python train.py --num_hidden_layers=11 --hidden_size=64 --num_attention_heads=2 --num_key_value_heads=2 --head_dim=32 --intermediate_size=192 --vocab_size=512 --hidden_act="swiglu" --norm="rmsnorm" --norm_place="pre" --norm_eps=1e-06 --positions="rope" --rope_theta=10000.0 --rope_fraction=1.0 --qk_norm=true --attn_scale=0.177 --bias="none" --tie_word_embeddings=false --parallel_block=false --init="normal" --init_std_qkv=0.061 --init_std_o=0.013 --init_std_up=0.061 --init_std_down=0.00751 --init_mimetic=0.5 --optimizer="soap_variant" --learning_rate=0.0112 --beta1=0.95 --beta2=0.95 --weight_decay=0.031 --lr_head=0.0099 --warmup_steps=59 --schedule="cos" --final_lr_fraction=0.1 --batch_tokens=[16384, 32768, 49152] --max_seq_len=384 --doc_mask=true --z_loss=1e-05 --train_tokens=108600000 --max_steps=3408 --dataset="wikipedia_en"
Each number is 50 + 10 x the weight over its row's rms, rounded and kept within 0 to 99. Layers, rows and columns count from 0. The size before them is the row's rms in percent of the matrix's.

# layer 4 MLP gate, 192x64, rms 0.446, rows 100-150, columns 0-63
114:39 54 36 53 54 38 44 37 45 47 60 36 62 43 33 34 61 47 67 49 56 64 51 42 44 45 60 58 40 54 40 62 71 73 46 50 50 63 34 68 56 37 63 43 42 57 46 59 44 62 59 48 46 51 51 45 43 48 47 34 60 44 48 60
082:56 54 69 68 62 55 28 57 68 54 43 56 58 59 42 54 42 41 34 53 50 40 41 40 60 43 42 54 50 56 53 42 64 31 43 45 34 51 52 59 64 36 60 66 50 51 62 57 56 46 56 41 49 41 61 59 41 54 56 76 45 50 55 53
099:51 44 43 74 54 65 52 56 49 45 49 50 57 56 60 59 64 38 47 57 42 62 55 43 38 62 37 53 21 58 46 52 48 57 62 44 52 71 71 55 59 47 45 55 58 61 42 53 58 50 60 42 52 52 65 52 39 59 66 43 62 60 51 68
104:52 48 56 49 73 45 49 55 60 42 66 45 41 44 56 67 48 42 49 51 57 56 69 60 62 43 42 50 26 55 60 40 57 56 44 70 52 46 39 44 34 39 50 44 46 52 57 61 56 61 60 34 54 54 53 42 26 46 41 60 60 43 69 47
089:59 67 41 70 56 54 55 55 38 53 49 57 53 63 30 71 44 60 46 51 53 60 47 64 32 62 39 65 53 55 41 66 52 50 58 41 48 44 44 40 42 56 41 69 39 50 56 42 53 61 60 40 75 60 47 51 45 34 51 46 59 46 54 44
114:47 59 57 75 52 46 58 34 35 53 63 43 60 46 61 59 53 68 46 50 39 53 49 34 55 49 30 42 54 47 65 61 44 41 30 39 52 40 63 52 43 29 36 64 55 59 47 47 45 40 45 44 53 60 49 49 40 52 46 65 60 64 60 58
090:53 45 64 51 64 45 35 35 64 47 54 62 52 59 42 60 41 52 60 52 64 42 37 40 39 53 31 48 37 26 56 48 40 52 64 52 41 62 54 63 49 71 42 53 38 60 43 59 34 49 59 46 62 42 39 55 56 38 46 45 52 50 32 50
099:37 32 71 51 48 59 44 48 39 44 62 42 42 38 40 40 42 44 57 57 54 52 30 63 62 44 51 55 26 46 57 50 57 36 55 45 46 53 38 46 57 48 48 54 53 47 49 58 49 71 49 40 52 61 65 59 41 61 31 44 26 42 50 60
114:61 61 49 50 57 56 40 57 51 38 45 51 47 49 61 53 46 42 54 56 56 53 60 55 34 55 52 38 35 44 49 38 50 67 67 38 54 54 63 54 43 55 43 41 52 64 41 63 38 49 62 61 47 29 42 59 57 54 56 21 25 52 34 45
097:78 55 43 47 54 52 47 51 56 34 59 35 40 56 50 38 49 53 49 54 57 38 43 61 39 60 52 53 49 59 56 37 66 32 56 47 25 58 58 60 61 51 56 47 54 68 66 50 48 51 36 38 70 51 45 57 49 40 37 41 45 67 52 57
096:52 43 42 63 44 51 73 55 43 43 51 61 42 54 61 50 46 41 41 56 45 58 45 31 63 45 36 42 47 40 48 62 30 54 64 37 29 47 57 66 53 63 49 47 69 46 44 48 43 50 48 52 57 63 50 46 32 53 39 47 54 72 61 36
091:48 47 54 54 41 48 63 46 52 63 43 44 42 58 50 60 41 58 58 56 49 58 53 55 38 37 54 45 45 53 49 70 68 42 48 23 61 43 46 47 29 46 60 38 48 35 53 58 71 49 33 59 51 40 45 40 33 63 40 45 65 52 47 31
091:76 46 35 46 56 37 47 46 51 38 62 38 58 54 57 40 28 41 54 42 53 41 43 65 56 49 43 39 66 57 58 53 38 23 42 64 41 41 51 52 52 42 54 58 57 55 60 35 35 63 48 57 45 46 68 48 40 55 62 43 45 47 48 49
103:42 55 67 58 43 57 48 52 46 37 49 59 35 49 35 56 69 46 55 29 29 55 51 35 47 47 45 48 30 26 51 63 47 52 44 56 52 56 54 48 61 58 54 57 47 37 47 39 59 29 41 44 43 60 48 49 38 29 35 47 51 53 55 59
091:54 40 69 52 60 58 52 57 69 54 41 48 47 60 30 60 60 60 41 34 59 49 47 38 32 52 65 57 22 42 46 54 48 49 45 75 58 61 50 46 46 49 46 57 53 68 60 49 49 30 46 50 57 40 53 48 53 58 53 36 56 58 43 46
109:49 43 47 43 63 61 60 56 52 44 48 48 54 50 38 54 52 35 46 39 57 53 32 36 40 36 71 45 54 40 54 36 49 62 59 59 70 35 50 39 61 65 71 41 52 53 55 38 52 55 60 42 31 49 49 47 41 55 39 71 60 51 63 49
101:58 53 49 60 60 48 45 54 57 27 37 36 51 65 24 42 35 46 52 34 65 61 35 56 35 49 58 46 40 47 47 52 46 49 56 59 42 55 44 49 45 63 64 50 48 58 51 36 64 62 51 29 43 39 50 56 63 42 45 43 46 62 36 38
101:45 37 42 43 47 32 61 57 33 55 66 27 37 42 49 49 49 51 61 48 54 56 45 61 54 59 33 60 41 44 50 59 50 53 63 66 51 57 50 49 57 52 48 44 61 61 46 53 35 49 64 67 46 52 62 33 40 40 32 45 48 38 46 28
101:61 71 42 40 54 54 47 41 44 35 50 39 48 47 55 64 50 65 53 44 53 65 40 60 46 60 47 36 47 49 32 53 60 30 46 40 53 49 43 71 48 50 65 39 66 52 37 33 52 59 52 38 53 61 32 61 44 53 66 58 34 51 49 48
085:46 52 60 58 56 45 39 68 37 54 37 58 42 56 55 42 59 79 52 53 53 53 43 41 36 50 54 58 52 53 53 45 59 62 47 69 60 79 53 41 52 54 63 55 45 49 38 62 47 37 38 26 47 52 63 57 62 53 49 39 56 57 56 53
110:59 46 50 31 41 59 49 75 42 51 27 59 26 59 48 51 46 50 46 38 35 40 52 48 48 41 58 50 43 50 43 61 64 54 43 55 63 63 62 52 44 46 50 48 49 41 57 71 49 45 50 37 51 35 54 55 49 26 49 59 42 42 44 34
098:41 41 56 42 61 50 36 52 64 30 35 53 62 44 46 54 73 68 39 48 54 49 61 46 55 44 59 35 48 31 66 43 52 61 47 58 65 47 49 55 43 67 56 51 49 49 49 68 30 45 65 45 60 57 49 49 38 46 52 37 56 57 60 59
094:65 54 30 46 51 46 52 38 60 49 39 46 55 72 47 48 57 50 64 39 35 61 59 72 52 24 47 59 55 63 41 46 49 58 44 73 43 52 42 48 55 63 60 41 59 42 56 55 40 39 55 48 47 49 51 49 42 65 57 70 56 43 54 57
110:62 34 54 53 63 49 60 46 57 49 36 74 58 54 51 57 46 39 63 64 51 31 61 25 50 36 42 35 51 37 61 51 43 44 43 52 33 54 64 57 49 51 55 67 61 49 64 46 44 56 55 49 39 38 37 43 47 39 57 50 58 62 47 50
091:64 41 70 39 67 55 58 38 33 51 52 58 50 41 52 41 60 49 48 57 59 46 59 44 49 53 39 47 67 59 54 29 45 47 53 43 56 46 86 32 38 55 50 49 69 47 44 42 57 47 59 50 64 48 49 51 56 49 39 48 53 62 58 56
089:46 53 58 66 52 38 54 61 56 54 48 58 68 28 38 55 57 45 74 50 59 39 40 44 52 50 42 47 58 41 44 35 56 57 50 50 44 38 54 43 41 57 51 71 44 47 38 58 54 39 80 65 42 44 67 48 57 46 45 57 52 46 40 37
103:52 38 63 65 62 35 47 62 50 42 58 50 41 48 32 31 56 34 43 54 46 53 63 24 52 33 45 47 63 36 31 48 58 47 52 49 61 51 51 67 47 51 44 54 56 55 52 45 65 50 44 39 46 36 51 47 53 45 49 33 32 58 49 37
108:61 51 50 71 53 55 51 59 58 46 50 43 75 60 69 42 53 48 58 47 63 33 53 50 55 51 38 39 40 65 53 56 51 48 52 43 41 37 50 47 62 38 63 64 47 67 54 54 57 55 48 49 56 49 45 34 23 47 34 38 38 43 62 52
093:42 53 53 60 52 47 44 42 57 63 49 57 57 69 42 47 64 50 58 43 41 54 39 41 53 35 64 41 61 41 45 67 42 71 50 61 75 38 58 43 51 63 50 42 55 37 53 48 38 46 54 31 54 60 55 41 46 65 33 50 60 55 63 65
098:61 57 56 46 53 54 53 44 59 34 72 49 70 49 55 61 33 54 43 51 32 29 43 62 29 55 46 41 41 48 50 30 46 51 42 43 51 64 49 70 54 42 44 51 44 58 40 56 45 45 52 47 52 69 59 56 58 45 56 61 56 47 43 68
094:47 38 61 51 24 50 53 39 51 33 48 56 27 53 47 60 44 47 56 41 57 50 54 45 35 47 61 60 56 41 35 63 57 61 38 34 68 54 53 44 42 63 50 47 42 60 54 54 52 61 46 56 69 62 50 53 50 37 66 36 47 65 38 49
099:64 59 32 39 57 56 45 41 33 59 66 51 46 54 45 43 45 72 55 61 57 59 53 47 30 52 50 65 33 66 31 57 60 47 39 39 44 48 40 49 35 38 61 44 40 66 58 46 49 41 44 54 40 50 45 48 45 38 40 58 58 35 52 48
107:77 62 66 44 39 51 45 39 50 48 48 35 43 46 46 54 58 33 44 63 62 42 46 36 34 34 59 49 54 53 52 68 65 58 58 70 65 50 52 48 35 41 49 48 41 47 38 32 55 55 43 49 31 44 49 55 41 52 55 49 49 56 42 62
106:55 47 41 61 66 39 49 29 64 44 53 47 47 46 47 67 50 43 44 63 51 40 56 48 61 41 67 46 35 68 65 52 50 46 47 54 59 50 49 60 39 42 52 30 53 58 65 44 67 53 49 51 72 42 65 49 37 51 58 49 31 42 38 53
102:42 54 42 49 42 47 68 54 47 45 47 61 40 60 55 53 65 40 58 45 55 42 44 59 43 50 67 68 47 55 39 58 53 69 55 34 50 40 72 47 55 61 35 53 39 44 52 52 31 32 49 50 68 37 60 50 50 71 48 44 62 35 44 53
090:34 50 58 60 48 52 56 53 45 54 47 47 44 75 52 69 42 43 44 43 36 46 45 44 54 62 57 52 54 29 61 45 57 53 52 54 56 66 70 44 50 69 47 41 64 57 48 41 45 26 53 70 47 44 57 34 54 44 43 40 49 62 42 62
090:41 44 50 45 58 44 44 53 55 29 52 51 50 56 55 56 54 48 36 60 40 58 49 54 54 52 66 54 39 55 48 55 46 61 68 63 41 54 29 56 48 52 52 24 38 53 47 52 48 61 53 36 54 50 38 64 24 72 51 57 51 30 37 59
096:48 31 43 33 43 54 31 68 46 41 34 44 62 57 48 36 40 65 57 45 35 47 65 47 44 51 50 47 44 33 61 46 52 34 52 49 51 49 52 57 52 44 60 60 73 38 48 62 48 70 36 68 41 52 48 40 45 49 52 54 56 45 43 37
095:47 42 41 55 45 56 50 53 45 31 38 62 47 35 53 36 37 61 54 35 74 60 57 38 59 56 41 47 46 48 29 57 47 60 60 45 63 59 56 59 62 53 62 38 69 67 44 48 49 41 47 46 61 50 50 63 47 53 35 38 34 56 39 48
094:39 56 42 46 61 52 50 63 33 42 55 41 46 45 44 20 55 56 57 55 55 38 37 43 59 52 43 44 41 54 40 56 54 70 53 54 42 40 53 63 57 53 69 40 48 53 51 47 51 51 69 42 36 60 54 55 32 43 35 36 32 49 64 60
109:66 43 40 41 40 39 38 45 54 49 48 34 73 56 41 52 56 39 40 55 35 42 53 44 53 41 66 44 50 37 47 47 66 63 56 57 45 46 43 39 56 52 51 34 58 73 48 60 27 50 47 58 42 52 72 45 52 55 40 48 49 57 62 65
111:43 79 41 40 35 55 53 42 45 51 58 40 50 65 56 48 39 64 40 60 56 46 53 50 31 52 47 53 50 70 48 51 52 51 47 49 52 62 61 55 27 39 56 41 64 72 43 45 50 65 48 60 53 34 42 48 48 42 56 60 43 63 52 35
111:65 52 52 56 49 41 50 55 54 60 69 51 52 47 63 75 64 38 54 44 39 46 60 44 42 40 46 59 48 44 55 47 53 55 51 40 47 52 68 37 31 47 63 45 63 45 56 70 41 48 35 52 64 64 52 55 57 62 62 61 46 74 46 58
092:58 51 52 47 46 42 41 46 54 56 61 52 61 53 70 52 55 74 57 36 61 41 62 32 43 53 44 35 43 60 38 53 56 41 56 29 56 51 53 49 41 48 57 29 55 64 46 70 52 39 49 51 54 63 63 50 33 30 43 44 49 46 51 62
097:62 53 49 54 73 46 64 48 55 35 55 68 58 55 51 59 58 51 52 52 63 55 45 56 66 61 55 69 41 57 50 36 44 42 45 42 41 46 53 49 58 51 59 58 55 38 49 37 63 46 67 40 40 62 39 72 41 65 58 50 53 44 67 67
092:57 46 57 52 57 49 52 59 49 34 38 65 51 75 57 69 36 62 33 48 39 62 47 56 56 46 47 49 60 55 47 43 27 48 69 59 55 48 57 39 47 53 49 36 63 51 47 46 50 55 58 25 50 53 49 43 40 57 47 62 35 48 39 34
104:44 58 31 35 67 47 61 41 43 47 56 42 36 61 45 43 51 67 57 50 53 52 48 60 51 63 56 43 49 47 52 53 58 48 60 52 31 44 42 57 60 61 65 63 48 42 64 40 36 39 49 41 58 57 57 57 38 46 31 53 52 27 73 61
099:52 63 44 41 59 42 52 46 50 53 46 47 54 75 40 54 57 60 53 53 53 56 60 63 37 51 44 41 49 43 51 63 55 53 81 30 72 48 45 48 48 35 40 53 51 40 45 33 38 43 50 60 41 52 60 67 61 57 39 64 61 60 50 54
101:66 66 66 48 71 37 55 38 48 45 66 47 33 51 51 52 65 51 48 34 50 44 56 42 33 53 47 59 47 51 60 51 70 46 54 37 50 67 36 59 55 32 64 45 39 51 56 34 55 54 45 54 52 43 44 61 40 52 49 49 43 27 49 46
101:38 39 65 33 59 43 48 56 42 47 62 54 43 48 45 52 43 47 59 39 56 41 49 60 41 35 44 55 37 71 47 31 25 40 40 61 48 39 44 58 46 69 46 63 41 46 55 63 33 51 48 55 51 58 46 47 59 61 36 61 48 45 58 35
122:64 25 35 46 39 54 59 56 46 42 52 55 38 58 41 54 42 50 33 45 39 55 42 47 37 56 65 70 46 36 59 59 40 53 54 62 34 50 53 56 48 31 42 49 38 52 65 53 46 50 41 64 54 23 58 50 39 59 43 59 56 58 53 47